{"activation": "relu", "init_std_up": 0.0333, "lr": 0.0128, "decay_fraction": 1.0, "decay_shape": "cos"}
Each number is 128 + 24 x the weight over its row's rms, rounded and kept within 0 to 255. Layers, rows and columns count from 0. Numbers have three digits each. The size before them is the row's rms in percent of the matrix's.

# layer 2 MLP down (transposed), 2048x512, rms 0.0333, rows 38-144, columns 384-447
088:109107122124137099089123074092073147165108122147163150127133097116139086123121116151135167089114134139078141142141111142091184140122112167058097124115120123136180125125107134167091113084141105
049:115142134155114129093143155137095160115145105118168120137127151158140124126090141146075110130134152138150115133091104096111148159133121123100137132115111115156143089111150119097139160148153126
105:091094116083090102094102136140132093128154098157077111150091125155138133150138141119117099102123125116155133101093136136150107114133124105116152122128103112129108183093173089149130090071082070
096:121087126102138107128126130131093166082114119121121123139136137109111091117088131130123134088107105101117136154150108136156153136134093146147111144151136142110149118141097140103129100123160149
093:127144143124172111152172141107138150105140177121104137089124119129094122146121131117131132112145135118137111123111157071164121122142124106120135096090134089123135113138152087130112104101113117
097:180127139112122169126122145135110123129132172183140121145133119115157124107088159151135103114125150110160144155097127136113134135162133106186133133109125084118122114099181115136103120077117106
092:135091119176167108091083139121168173166126123159115151122082139114113132106102118137117146093098155120140133154184141138101123073121122112122099157125167131117113134111154111125152139106183149
076:173168127125090147087159135152143078109114104142148194137137152124108127130140132105148155118140096110169174115100153150130120099152141126137138143099102166185130070104106113125138077120144160
104:093112094136139129149114139095169130118141123109090111136104106128097103139147166105102122126147143114082160177112157150146156106136131135100107168140174106140141079133114154124104125131181109
100:122103141109131117134151134110142060113133111118087175117126163121132118136118122142143146124119111129105149144122174091190151112097107135143156121143082166089110141125126177129164102140185144
113:128124135142125135163146145103111126154142180155144082130139151162111119134156128164152135092120156137163127117134130132126118099139103147143117100102117144147164086113091136114098167130136102
098:168148117160135123146149132116116126143125096095095130140156125114113106141114098091166132138160143093136119118159098141102114107129157136165151097127151078126150112130083138114120106086115079
105:090154187145116163133118146126115133139143125150127165136152130105161147118155108130154128113084149142131182150119103130149127168099137117122092163172146149123115140107130106119134138149154090
102:138129132103153196113139114133054102093154103129154145107135136146156139129098111115139176119163143133153088130109128141145094129121113169149119104100139146147112133094075124169161120125087164
082:113146156092170143139119114129106147145104117122081131124131142143137149111121166123174124129110136120121110132161053159128122128129144120155125122140119119136115100146099140128128075146112135
095:163121134103140132132135121122128136130162096164139162098126136154171139109125106160137071101078155120137173122116145148101095104133130141128163115142105100138130083125086177165131099131153120
097:145142115140133157162164101110128139061134138163153124151162114124105118139117190134173104131128127111155095133106086171156084117134138107142153103115118104086149143179161145088089098042129082
120:169157102117091148182092117144111109152127124141139116113101130142141169144089107170109132139096133187147129111156119130131119088119077110155175105126143155136115106126086151128157126133168162
097:144120091100109129098114122096138139143110154152123143143135169197117105135118124129161096120147108168118124111132130132139129107094138111120135149161127123136116127091107107162125164150132124
090:118151143159093154151145117114124132102154098127131130160117112152137132157127170102138118118130155097174144124121081093128131121159121153109154139133114087194127118097116116127099098130108104
101:098135091144130153166093164128116127145110114113133127149141160153125151092117120172089126162148106159109112147128150153139121150113129157120131098114126129085146109123148099123114120111114147
102:121115153178152150127096115133102176092108123086124091112136151106129127151122132126108113124100125134100135124161098152191092148145162148115126102097112078106157154168141111123161127070165145
107:131111115127105140165153107110119157108150133108163131130116143138141123105143076161109087124139066113114146104142115116124120083121188097152154140156124090122172143130151075121099098127127157
115:099070114131166169161148130118116129104093140122122122129123138136126163128129145124140132116123117108140139180145148140109102136167115153110115134147174102131162104149124189172129144151152060
080:147151109160099121118133080109090100096132141110169163169107110127106121145147139147085116115137119090115165142128110123147091129174137092152101123148125101146123122101127144135107105137150131
091:154113126126160130090126108131172075087144143099150065122142115129121085120125142154113128125135145135148074088154152116178146094179168157122117136151122147170145129095150088120151129058155113
049:070186111123129114107126128109123099153132153157155166115069145141103119096114143114153107090115136115104151130128115087136159139100094116131116133147162134103102097150160129072146110114120116
106:121116122126108146105136127112125108134123109120137114141113138163105103131170116135151141155118109126155140081119133144171122169126137141141135113143118159097148096128084163129119149071171163
073:155163113157147096148111116088183115082123152117128113113137084071087117102148169133148137113117115146130123096142109163137139115077134106129092173110140120137127154097127138114116145152114152
102:158093104104114119076125106148137097156132163147127143127138106125224089156130136105097113115092119178150170097100139139114178136124173135137171150145119120130141155144136182136108161076134125
104:128123134131156108132098139129115144086134125101158157147133108170166139146171137142153175111116127133143084144118130151100139140133111129103156115147108123131107094118106119139156121110093132
097:154177176144140136124136097111078131129135155125159087104104100130096129112111126139114130118120071096146127145131121124120115125129129118147114158128146125176118164132118132151083131083129127
075:114161142165129121137124161131126158162158114113161109145137099118110148111145120148121140109098131134118127110159139098161167075116133102110124110183156121126086126093121126130145121124142129
116:097142128145158161109105119123115132152095142179140118121077117090099143100180076145166124109137122165104146090090124141092136110087093139109127133103156097115099099153169139100121150131109149
112:136093132125147168124091123137096146120133162129195161112124144136161095170129103128144145142137135138121141116148099147119118136098136133102113085159094107126126141149109093110100108144142092
118:148108136133125152125127116177131113107088081149122166092150117129152108121101095136124136115099125148143102149114131109108133160094083153140157130135145107146117122171123178159091152105086115
107:135122147142070152116161159126122128139120162152090156127110157135143130136148142138111108107116081082138101146124129156135130149091147125126156180150104179132132081086124122149182067115095154
098:138137159122102137119087165169121150127132162135158159094169132140107127129169107127145090129086116106107147150144120106120151198136085120152123133149130140112126126164119090155072145105127137
071:139057083124135177111151159137157150132139115152154128174091149145155086155132152138157125127099134097124146107115117104115098102155155148112131075113134174122154131130129110144141125130133138
103:072129096154115130152140116102140154086100109103165144119132108105135165133156128084060081114170145160125175101135123152107114124132133130110113155113141113158131106110077183139149096119147121
109:116153114119148155105179143136106172137146092085103154163137183105121107093117139126161119100113131133094137095125083132151082120153128140153139134091137119166122131095103101168138082139098123
103:132118179130121099155120087129108132130167127162208139136097078160126127188137170162134143159109103117132130104101147147135132090109108141146110160133136105113181156139131100166141171107115119
088:083166115090155131083071108122146147111152105090124134137107148110117124142164096112083141109113150112117113146155134099207089109157146109162151137139106139134149143131111122114135081151146126
097:186145110110160139126068109169119136121116129137167143174107130135154117119128132123161119151131131151126138099128088154115159110149138140139108132120141099135130128163110136108101114161144123
072:149066133145087108094142088129142132133114186097117142134079081147061179132150109114123148110173172098133093143169130130132122132086100127113103195154135158137144132123151097145115132111151124
089:099112131116116126149144151108118170162107122111121169164137116135143125137111108155110154095135106133192075171142109087091121135142130150127126164137114141087141149143147119088116156132112146
108:153130134134150107174131161114137076125150111141157102113096127110161125153139138114133096104133122136140116148147112154130080137180168128143119124084103072140128164106150107130123123131137110
102:140196124116087093106143115144126063088143113142133128112144126130155107115103147153155143122076179182100152132098131162125115157156160152163147115122088115104143133146136158169073127124093133
109:129099146126118135132139133142156128122124099121119120156142096107137160123135139094137119158134137131103105132109175143119140134138143173127106155100112154108157135122125107150109093093157138
104:156186120149136106129165133163162158160120096086155136136104165153104154140121129076108129132117184118163103069161151123111146105112126108128162132134116102127125135114126090152091141128128099
105:140138157103101165137127162135128123081084150126092150136104110150111108156171130138093125117141111145088075110134137112126133098098150099145142118125133140120105132138127117134120125103120134
104:157160086106116128122120104184103116124166186141131124104154144127118140169130125197117105111111120153125174119104161127113150150138136142135155111110136152117167144119156129160155105181094151
100:150129153113115145116092116128125139092145128118160150144098149139118127131117135102112093149136114123130160145135139071142104140092119122138158141172143117155168069154147165111130156103114147
103:143102166111128115129147179153141116106143102145117164118135109139157153128126144119123170121128116088164128141170133147099132127133167138113149126134143204096159106128125109123184148131144105
105:115114126117116124109149115118134130125133141147141108109092138107083142092155064145083157133105141141122136125130137160136090133121151162103104111185130131151130109097160110127132181129182145
022:134126148152149116092164124126150112148170126154134164125118130119150175135089118146101160172121174102151116149148172154107107127115141155136112141157153128159096114158109188136132159104140143
112:141126146136093132105192121123111121164129108135146136134096165118123139148130124124136138118123115095134074166157142131067101176130118111070168129138132132127144090165156113134084106122110117
031:151177112141120127185075134152103126121138162136133100113125143149084115117138126122135152139132137128125158168157116118110115141119169121141140120137120121111153171171125114170100133113077144
094:129145121096136139137147145105110172148148153136140133141177102115138128078125139145179162137112105143126131142161109132106098150099103102096149131119140133116167087120177156088132176109141157
119:198147139161150176073110120143118162156101119139134152124145151158142099122127151145108134140103138169199121139111115135154124133114184096117113128112121157136117155153087132111117129134120145
119:069103096129106131136162167166102080115089118152124113148146116212131143127124124128074116154142149130151097133102110137120104130125145120136145122139134137166140136142112135157142159113098139
099:116142100121139119136139157075108146141131161129126117135130146093134099142121133102114115118114151143122169141156127157129118151105137142123137146137107121183111107133089123121144100125134139
079:123097132123162115142119110153119142144114151097128170145099170141129113125112139126128131120136149116132080131122149165121129125134140103106099144145112088137113113126120126105084102112131156
090:119114118165097163100171169128169128141118122134132086124150124139147149140062100108159190116122112116127146080097139099078129133127164098138131107104141123093158095142119119098114131111126133
088:129143132098157157157078097099108116116116133133103155106096130086131146123105085115112145121126150124104134126163132126103191125081115121119153139129137111120147078116108170114162153141170111
106:106147126124105153112081108149118108102118118117143116148100099121083133151170117149128136091160166111182111125086091120134127115146137084131130125087086095157152152075123133152119116132134104
104:136133158128087147119109113169155164095144133157132087151064138079113110142080112120139130084111141115130125115092161139152123171099118109131101147122180103137111120155113077151129108124166173
113:133124112078156091113111123140094082133142138122122117118164102145138152137119140160072115126163118157162080121116128147109083130139116141114127160129089167122132135124151105148129118133156166
089:121147101133098104160142150150130132185168098126125109119134089176113152126170134112125102142131142187139133064092121110109169116114115142142147128136169151119119141123095128122142146138129098
101:150163135114135164144113168144127157175137150092187143131125101148138134102130122125100119098182160137193140120133110144130113127134154153131152152128145159147126123118168120123105182149105100
074:150168128132125152168120152121122179134102115120145110095170094143081173124134156150104104129137141165122070078106117157154134105116143115107120142132139158104146104123131137118103158099155133
090:102145161092109153110109152139119101151120127133143068098159157082116111111150080138134114141130151126153099122162080142122096123132158169141124146113114119120158144146142104140111152118123102
110:109127115148110099134102137129119098148102167155086103111128129104104119086099070129135145105127152108152118106164110117160149144138119121100157136124158099107144169169156117095111144135109089
116:143123130151185153117135136088109106172114088136175098126134145155111105096156142112103125128133138069111146159137141150164165176111103141142138153144154119172146138080116120122132147128190123
040:118132123131097165169091103138108172068092132085089134114139160126091153123117100150137165103156158126168146100105140163122108119159172118148139117134130102146100148145103131084103137153118113
086:107115096112124138096146094128175182144122139106172086130110138105099101154090124175124160110132134141119168116112127121144099107079120129113115108134112117148151096115162126063133129108091121
086:145185144115156115145120155133132138096154087139095140124190100117105154180097160172105114134146170145079114132141125117130130124150106167167116141140073109144126086096106150131182175140087118
029:165094159123113155088147117137125140131150111131123144122165126123091160172094100133085119101141150187129134126092134147072105126117143136116153135118120148149115146088123103180169099134115153
117:098123152151133167130130127146107128157127132158130116135134152118146128152137108172108163100104112132102110132114129180102130136179143092146131095115124140125145102090122108117131126110124153
059:164116076083107123122132130136158172143119105134106133118153140130160148134091107132099156063118136141078123147117055142130157098127104128156115093115115143088098157139105149141136164142053095
111:100145126147103117127154091152108096128114094135150181139119119140096090152142148113114170079118116167113095185115161142134136158122121130114135102154107100118144101169104113129157147116057132
086:128138119110143105136129182123135159177086135158150122125145135117133141139119127118137146130115155119144111168101136118091139132135123097132172146175134118116113152159094111150126103163176146
107:101118139107114118125124098125107123160130107109140094106179109149079162113124095169079130070075114163078133128100115109169153115165111120125135134152127159169093156155116102089146122132118108
100:131124123165117125160145112131127113150096091131118135152121124149103157128154141145146167077117149166120110146150123153122108110133077066121123114115109109110122167136108103084131172121157125
121:172176148177152092113131116124118168135064109128090137114142083102112127106104110098119127164109134138149097164118133119103111094090125135164101097095104108106113156099110167120104119117086158
105:134113145130110143137110130103127132138098083128187101143108158129145147109137125160116146155104102114127119122075101120122132136152094102110092119096129159140094104132144132105121143101137159
104:103165167154111119127110154126136127140137084143098157115127132116121133130135108130088121135123098113128143083105118123101148117113109113120108083109134132102127145109138149157099140165118160
126:181120108119066154151148088171148092096127120142092135128159130112121135115154102173126107145133160118184099123115117127123138086124138062121144140157143105156147146099120131115149131114152115
108:163163117071155139106116145136121145172161132124129056142130145152160128137099087156144137082133164131171127146169158137147132177125183136159083057156151128127117135080158063081122111124142135
087:161137118117127086121137095094123092099135104148158138167098136140097113113164166128142107117085108086160172129138098138112106126109122141094098117101141112106141118114115086156123137148122128
099:108133157150099133142179137144144159101118105121091122110121133103139127128112113078141112131072092126096124137137151123191122165106106134135132107097110128135136118142150110111118127137145120
119:165119112116181087176125114106124128158158114133164157134109104156133151172140100116119110125103142148141137137176094152088106124132144171163146157098127130152099177135075136116106110123148114
043:124121144129121114132137103072102081127146155155134136111149110114134121079132095177152163166143125121125113109119101183148126177118127110134124144107131131115141136131122107086105133109124171
101:140107141101125129129112086180138151134130138089137152150171136103139100137122123138111111111152165188089083137136172140133088111115131177129083124136097183121113111171133128146151102103134130
095:123205143121163120133172147160132148137128085125106123103118137115162130131119114132180148131147124100076135142130122087149174119120153079134118133130114151120168117134131088139121108141103142
110:139136154162127073140096094117153111140186126076119149121148128139093122141124145154127156109105120135134141133116136129168130115168122135139124182133114147137159118147148120144160107113125107
093:082099148167149131112155125139133128180160105118093153159131119122123141168114152118100169092144092152150112141170108132141129136111113121171134108142073111136169134130122112108146154114132145
101:154118085078154172116148127128155088107133148162126127090102090110138158151116200156090111152150135132087109073175157138136104140081103183153153075142124137094114131111132114133160130130147105
105:091135155100175095130111125120110133169131124102094110147146123143077113140144118101125151141088082172132138141140139106125133096125133145130087102148153111107073147115117132116158146122152128
097:123099136113115141120151132103143153117120143134150089160111136108156074158117163123123131103112139088135142140099084101138131137143144112108131122128084174116153107132128123112125135124112100
103:127145102151145133137116135167162141107090147099130159102144115131152119117094125119142142104148113133130121105137169109203168105131117149145184166156131157134127125140125113126150162121123140
130:156134084175160100116170129109125105081121108132138092177155120148135143116142139095136157135151115138107120157101133140145134096104139143110108121113144137154115094156150090107149137135121167
099:109150132164138155137158099137144121089120161110099121109096152101153116161108116086153139159095102154144130101059145104111137097117124088103143094130135133162104131105120155182127134142134141
096:127103120137116100123099120146189107097125152161180068174158139106124172127098130139133083117149112112138102108153126124118156140126080173160121139120092175121158088112143111124138129174117115
130:132084113150138144118108096123145123145122108137134126098122141144123139145152083152138087148161106128173126154158162162119104131112131094124125145150105138121163089135135168141106128101136125
103:088110149128108147144099147150144146160140147164122172131095153153103144131141154132074135147124133108124171127146117086132165158117145088139103089162098169111111124117105119104134192166131121
112:132137168132130082115091132136130100086104126178102136106125126140130102117121166108134058133119098152147138128087149155122136122148103111118157117129104087120139123106116133132161141100129145
# layer 2 MLP up, 2048x512, rms 0.0333, rows 39-145, columns 384-447
035:119149123087161131125143142096172169140138140099148169113132139117146118120122094179136136100083131103092125105154148125155125103128106104159118117112099142148125083103110122143130159114108095
103:117139161117073128152124114128167168156095114099123084114141146132087085162134095114116116109127162108116128165135166105132185168163089123148124154132132151108110135125112148149151159132138147
100:120122102132134135173142123096126108102126152115153149083113152117105133106121112090135094123125157146169107149123154130120123128149119118130116153127180078109090095126139138120146153132125132
099:118107119127109139155100126101131074165127133106127168125176153114098140105092115122083153116180118117174108116148147154137125125155191112155098110122116123142121139106126118111091102115132143
094:114110125097147112146127154103099138114170132172161106142110084139128141110128046117139147138110145108118155127148132156119167130107135071123090121156101081145147136107184093125139100108116168
098:111150121154126146144085146108137160113135142175119132138123137105133105147082112139060197129119097109133081123083121177153120099136110139141142142153150093154105136099174148118116112153114107
081:097133131122129120135163121123135109145159121135093100134150121145153081146140129116121139117112174146115147117123136183142171141135137118173127133152097118044107125123162148151145106130143115
098:141128174102166136091082178110117133135111109142096165129117128102162142144093136142154138132154102097095093123094107112115151088145116148154140152125174121101128119089124083125142162110138115
104:120127140117152129137133177127145119146150142137129149110100141134119113124124107121117146108154110105145105128097111115076146157114132094116162116157138153146111105137113103122165171105169157
116:133114136106106080126096137123137125179140160133144097178118097140092118136155102116120152125106101124115148096151152122095129135141092171161181097125124139103149141121095110110139144137118155
107:159124124098159147136083108151160140103085149137107166134110096126074130146165182181123123123062164134118166151119073094086101147128112128119096123096125151101112176172130126119122136131130142
096:146108170121119135127097074136116146114115204137101140152137103132133106144155079127114112116121122155108155162146064120136195129137114090150153166126104118126100096079160157097119105087137143
097:115145119120095106135144135088116099124168123120082142122126127135138081121171154108178119128129145088124100123131113104122145158180119120146128180136155133108085171149148130092116143132114147
094:120148122100120105144134176112147165120093089102127136129147111163126145126114134122128115106185133105130113119125131159173103101163164112134141129082140156135132136141133120114174140123142135
097:075185100137132141135095095152142111102061180138119155135151142120112103122128142111117125038169096194145095112125108160132119130129130104127139168162151103118134163128113097103100095118133136
105:142109097096143121129159107179127091115101168105134096150128137123139093122166134144138151133154156119150164107113151166128087139136096115169140138118135111163126143146146142140119086084103143
111:203103106106120097141119149138122122121108137175146127111132103117130164154098116125171130132138149100097146114172104127127116111136134081117098122062111114130135111135132114157149093131141126
101:120102108112163128135072153118110126118178153121147136156113143132114177141105121132149145145114104104080159095142085153120147127124148097126122144135106115123099143109167139162122131115100120
092:087125107149147162089143102107117163102105141129129085114112111098141124144101079123143082088113160115159135135144136144150114133134097157155105140163144121145122142129097149117100115163106121
096:099139143124124149139128136115116148167138137102154116162089141141087132131121135169127141114101112151133112117128115153110149145146127130107128114111092092126142135119112117139117121095151125
091:135112132152101153124130130158115194113143160095135125086157172127091154107137125135099123148115106161105129142112124152143145084154090151093135197096124090106125124148111092128164106119106122
105:158125123107103109175132134107133149135134105116129149137195154119129101103083095123112127083130102148138105129106135135120126145110142141126099134124108179129127104127127132157103116104075116
107:174173122137117131103110135115125124103125143115121132161116099140133066155092082111112110123179119131132124120148133140163169114100140147125137099145146096149152100114144113139120153146094160
079:119129131100132117172123155146105132078113122093119163101123113072162112134083123157111112149104142125169099146092139130114147103115100172100120147166129132147137104138131112096118123105135102
090:071148138127074099116171089134122137145151113143157106127167138117143155138142105140157141121143104120126113136158131156115114148144190114151123131100087131110142145133154170112123081095087146
046:127121165106159101090139151145117117100091118093121114129126109119098152134119143154139110123134125135134143163123157166130152108117148132064145121100151161104127124131117181102114140150146113
109:118126106146081148143145140096152111107136088094128138138101070165117121213170108110164155093161148077132142129154111125127127142135152143127114102133147136122142088108139162112121141122096156
082:158116133118131102127151164103092135127107161163094135136094128137096132099138118128150141079111182127090125078127144135131122167131083112114070117122141100110125137154133085101125169104120125
100:090139109146101110124149128198113170138116120143153157136155135172114111143088141141127110094131151130095127139068165167104145166126156082109113141151092050144111119127159147122142115101118135
098:154132117099131124166108105092122072124087153124138131155132104118102079114164128097122121130094135056064158145156161130119119092061136120164108170127095106147098132145102128094110130135100098
107:111122128146153112144125139127097118148150090163148159139116106160126134144122110109104116113098125129113141172134127097134127151128146158159148138141131108125157119115105098148093129100128119
081:101079137120130157159134134142122114134138112133172170141131115183147121151136147110086080118112141110139113121121138125097144118123141157108125197118098151084138099146126140141110092110120119
116:139133148109110118155156096103107101097134089148099089082142101176086078164122184161100155162145130117127136112108109152142118104134164134108122127109123123126132145110133119126167098132086100
104:104128164110104098140114091145153109137124097156145110114137085130126134169151167158155136111150135127184112171100140135143135096119127118145129160125134133116155150153163154135133132065126133
099:093125149128133109136167155144128120114128093105058103110121156156116150127133156089143118088137077135188119122118130125172146108136130148141111156148145083092111151104091123112135135107161123
102:123148157127136095143136195118107139128137166138133142168127117145137097061102131153122125140108101140123121128091101135102103151131106174139122109145094155123157139126115122158158099126129120
097:170185131133122087137148111140122137134122140103142157144168102129123139114127131121143181114126095108160096115121103123151116155130110160121142146106145133148165143163135135083125142119131128
081:114074148155141128123165143147171124148127118164109121138098139142150135118171086167104141085116100128106145119092099166139146130110152118098091145117171101086120136131183157170100149116095160
105:103109126140115141098126092135120110103172117141096147101140139151133140114142132110179107105103147107088067124130135167102108109147149148154139113165143141083125151095109180136173125079088069
108:171133188082098119122131111120090117149134113127115118132139161067159116086073088121140105108134119137110140120074130083121125149169092137107116164060075156121122117116117082137128144153168130
106:150132080169187093156145092118145156111166147073133112153126115108104110124108097147154138118148187083156104141141112143110129123128159104108158140135139121100168131088105140116159117125135148
092:097119107142130126131131111152172152136159154153139113102145145120104126123109123103143108074113134146146093146141111084121128134128150139122129101147142134092145129135123185144096076102137138
109:091152128122133126109126098095096114110120109161103117127121120115138136147117102132104093154096144165134142139149130118122129131180148133136118130106177113110097095166108139112096146082089138
081:147132163125143138205142107120093093140113099111092127178132132154144111155143125097157111151142114121143145109130127126143131119142093134121107121171119136124077108124107127098142121088101114
091:153115150149092153117098152120105141044127126128147125085196095119106161102160142154136129116132151145078115099137127146138103081113116148154150158174112107139132084133083139139107127112152174
101:114115096113109072139161120107079131106108100106101182109143136102113133120137092147099131157143150172118115163101169135133133096127119108098123132071176083125141112110103100155167107155082174
110:100100098151138142109103111126109126138132156144134160161101130094139131140146140117135118065120162124147133150177130108114151131124116119107134123128133157157126071131148129132121150126092094
105:112105129135137099166165111135133155121131123121137145126124140089097163124088102143100137116103107148073137117127181143107143172102131095119114115112138135093124119102110152116095131105135118
110:113156139154123124149120133130097086111112142127140093133115155152065091110120148142126143103109116135135108140133150133117102123137127151125137145140181172109095136129092079099136145155159077
103:152123144107118100140117148074154115096082122151087113097157103138086106138157150127116124119166105179129112130115135131088117135116120109138125127115146143143086112104096091151097122165146152
103:140141108136105117162153117125101145163091111128129158153126106116121108070131110114132112161133115140173099107136121186117098152147134108173162103119115112156125156158157099132141127151128096
102:072138081167124117095128112137097126163119128131130111133146129179123100138135145149091145108133118117151101123137092158115133144161135188090143105155137097128115145073161125129083088182132156
102:136145160150137155108097109116080130144155148101065150136122125132114099152128084126114117133142073113154166179122145178178110150146119127119168143134188091093105125105121120143096141165135114
107:121142093099123106131135152106118135130149113075159110132093147164141127108152125117112123133127117119107103174140124094111118184096087178127140124162142154118109153134117091101131161127114110
024:120128160107147141151133118131105127148132122137131160169159136075157160167170087104131112121141127099186108119151125094117163116191149111130127154125133146093151153131118156156168165110148153
110:088122129096109156143115096180137114126129151154124109121161095154125119131178105140154123115147104155137123122107110137114159140118140095128155152117114114112123104132140145124128133153166112
037:088112154082135129114186154151129110087143086151088115141134141110174156126134149090122124106123067150136079103119116126148138114141136132127100099180120138215124115126097117175145124136142104
104:140121110139104130117122081135153128104122138105103158087129133105133195160167101116107113118141139100132156105144131123110105129148134126130162103148094116096103098110087109131091129139116111
117:135121122112172109114116156145123119144143177095125150161133126160102137135136135170165126113121172101164151144113143155112125135122183116117122125141129131131077149111064104091119108138148144
107:170094169114138127143098127151124128129118131110103144148160110127130135057142157128119136096143084102118111129174095133102176125143138101087164112151134121106119103128143095125150158175139150
103:112136175121121136157158139152172153056131083131100110088093077037151107131132143101150125143154142084077154149106110131131135108081144133137095164125082128134150133134175124090122139125115112
091:183133158085121108149153140133104114103153094149147142132106128115109164128132107109134113113070135121144164138142104115152133146138142115125128149145104108125125151105118128148102096148122107
094:111127141147198123138125123126120124134144146134106159157169106122143107167116155119130142123130137188149151148072130137141152130092106108177129075132081147144117109143138102143140140114117163
092:106091080140126096146174100071130138087144090110101135096070131147114151150133073097182118141104158088082150128123154153123142107134125132108104102150081123107166157119129139124139133111097123
102:117150092110125085179141176133124138162076169129114144154110126123136163117154118128118139131141159128104127122146146133120124139114169169114118137102123158120111107151170115154139108124126154
108:088103108085185128154123170148113103152123094085180109114114090140164131138156140128104121121152148111146102181119116126125104062091138132105113139141186122048138061118130129116125146125141132
119:104140116126142203138143108128103120101173131143132108145127155113168137130171113112131147123101181131089125148132162139113147142174150062121139134112136121151129123083115119138127094163069109
086:162091126121094128153135151142131137136127112150155106124168107125115128140127133109126142103090138139149146063145105156153112143116141118167106157158142154175117115113124161100147117155131160
107:126150079190109075077159115127081114126103127115108110183121136133112128125136055135104131145127143131103143144154171129095122151137066155120078133083120140141118156099141118139143143150110175
083:157139149163123107122103149112128109141194099117093122147104098115091149124151125120128125157141126094125125191138148152138145135118078192107093159128133151127122101182102125089156108118142140
093:130122112157132161170141119124103122081122115126142145117118165144145083157113137136115068141141117148121121128109146100143165106137139109131094163129176119143117111100109131110144088123142094
112:102120069099095093094131138107147129135096084132107123164123151152175154102115063107140104131159128076119117109183137105104136110105169118116102115088155138122107122157096125132135157152117135
123:155094160133117185122136111101150162134112089121128074123150116140126099102128107155140122141090137134098101127167138112111168145150129087092147151131114095179140124104114120105130141147130136
038:096133098102104147136137140095139118097138099156146135107149110122132178125109115118138135068064131139119136150150125102149105113105150136168135141104120138112090112122094124138144136141102130
108:153191151079107155154130143113141086168149127165087152154073142144128131137115125134145102121111132139113134105116131122142128138134123086098134131120117138129101120125163102107147115160093106
088:118113129147160126119112089104115100148112158169146136165113150158102100090144105106119123117171121116115093066141127113103187128126087068140153110097142179125143142151113103152115135123150099
022:159146104100120146185121173101121112110119119163117134114147112135142112136108163170152158115113124143114130134118136130099153130172162148134138178136094111127106093146127127148085113137129111
103:131128161158115109140168138161101105133118104114163121122145153130106143090159120138135099118170167120120114124131149184138150126090154137094142145154107145145174087112151152110138113098106122
061:137172146108117136099085133107111171091146139130154087103111127126073129156113129119117156097156147114165127144128151131103148142134150110130143143132114143175145112143147105091170144069183067
113:159116116118161134141112135108106107107073153122125199130163134146166100120131116126139139110111114093166140131099103116133120129152131107131132165106114140159125112132123100151080157135142150
094:166144138103128090135163129166158147136096125100146149134164112145189150144116126145118148107148158094118102178134138119138110107078161107131153129111107082118147132160121119162145082138117089
105:114147132118104133078159122143161112094114091119105116160135107110148084117142180126143144133128138088111138113145131160096111140164110098137097146162129101111125117116125092126127093113120122
108:116113152110158128115131130164098158127110126143075132109101123128128097127181135136135106151111153158143122171166085135146080094140080127142130160138117100159116138152124162115124148133144097
106:131124138093116149177140092116163124103127128109164105102180137129135109145071133098115101141141114141115095076117144114142100115127112105142113122087174133129091100139154095115143117151135092
104:106168145124167165185154146073153135131123062127155142172100119170114152118160115144101149105125163107140134135121112141150143134139097135132117139116126077119115117115122070131154119137124169
103:158156145154185127202149103095165118133120104156111140137123049153146115092129184122150118088141137181148132121132106135110113183109179133126106148152155117140098141152113083087148107152126134
130:126109144117121104118139137108144122110156148130099139099150105101122107126148115128079128122152067103091111134144130138133148082140139206109139118121127117164126127085121127103120149161134165
109:139125113163101161152111120114115101140089126125153155121103121146125146130158154107122118147112122122114092165111129115113087100098123134102112115117111166098130185160140131117107124116144163
087:145146120127095135164130145166104179124134088154119170153136114116080106164087080102109147101103134157125206061158103138115106146135113156097083130145152119124155143124160118065153077184129132
101:126105079152102097074150120104114116091128107136143107143081116138123144109118131135131159131154169126136125099159069108140129129155127136138148150110139137108143158122147151110117076135110117
107:134141129087103110102129140145126125109103107125147093135180137083121157109121133091144106119142111137111157093083186096104125110165142182093105116144139131114165134088165154094110121121182148
030:126169147102143132126125133129092138138122126120135151123116148152109119150107117149137118144124164110111127140088136130144161108133123133149107155138082128152086131119095141157160133091171122
096:135156107193152110113139099118086156150135152151097153152126147123103145109144162126107152150147132140091086122123093095084123139127131138119125160129100133081106097130131127102116145112092106
100:151133144117126120174079104112095154130122146126112110133127157088120155123167130130147132128189127108085118084110165158116150131127156127093122114107120181101071150115190122123081108107133119
104:140110121124090089146072133111120153149128137101112170047096170150114124124116127083137079155124093138119133115118127144152189114140136105160127127141110127091116121160136137146116137123138166
096:156122148137095153110126108096105139130089094145166131120140152121144126127158100152119112114134137155102107115109153132099113094140100141126143142095126149120120158146130145135145128156172086
102:155118153110083117159114155132129139112092084124138109119124119098167094154155144084155107131138135101152086121130135144172150124163094133094168112149096113130126096155105151098135114158113138
101:117127141109119137171171132163113109101133096159139133155127157162129109106152173132139121175136165151119126122126082108109130109191122099131149131094145112167146155140116128142143105139113127
100:188139133131103139178106113125115123111130099150125137161128115098101115121128152140086107138129141138105102149143115095149147108122131099144163122111155089077113102118132173127160125174124095
102:100124116138102099126150103110137159145137097135084141096137135146134090070139148107147130115139126119155129109120097133107109097111085117145073125096121080118119094121112121106149151153137141
118:134133138088184115166120080124086177140119112129090129103140132156201137129142112149111181132102132128141104163141114137138173109128100146125137114127128123134148155130114140113083107133076130
098:170131094143132100083121151068116109148123141184083082092119094130127125164174135129104152117131147104110155139140133156167127111080128172140152106165137121115151108104111102108154137148075125
097:164126160142090127127131131124138126127100139135134150144160166142080101144145129099097109132085105101173164126146134128141158117144114146085116150096136140097115124080132101141113130114144120
121:107112088123173112146121114105112144121109177093122116159122120158147109144118101160120113120176109090140159155138126190114124148108106131122116105086136203102088114132102138150123110131158091
098:151116127132115153152139098112165108126123143118084108146193103125149175165156168092142080122137115145158068146131153132159172116142169109129115117115167127169119138160137118096091116107125122
101:158147100169136130107152137158172108120087126149174126127136168125109153118132147148123159146110115149152143158134133126135117100152151150149107115146134119142070130128133150132156144133127090
080:119142117108135128114131134190094083157138082150151131092199099142134113143132132160131129161076093130124125103165109106134103097114162168100149166113142155148122125116120084116126128106168162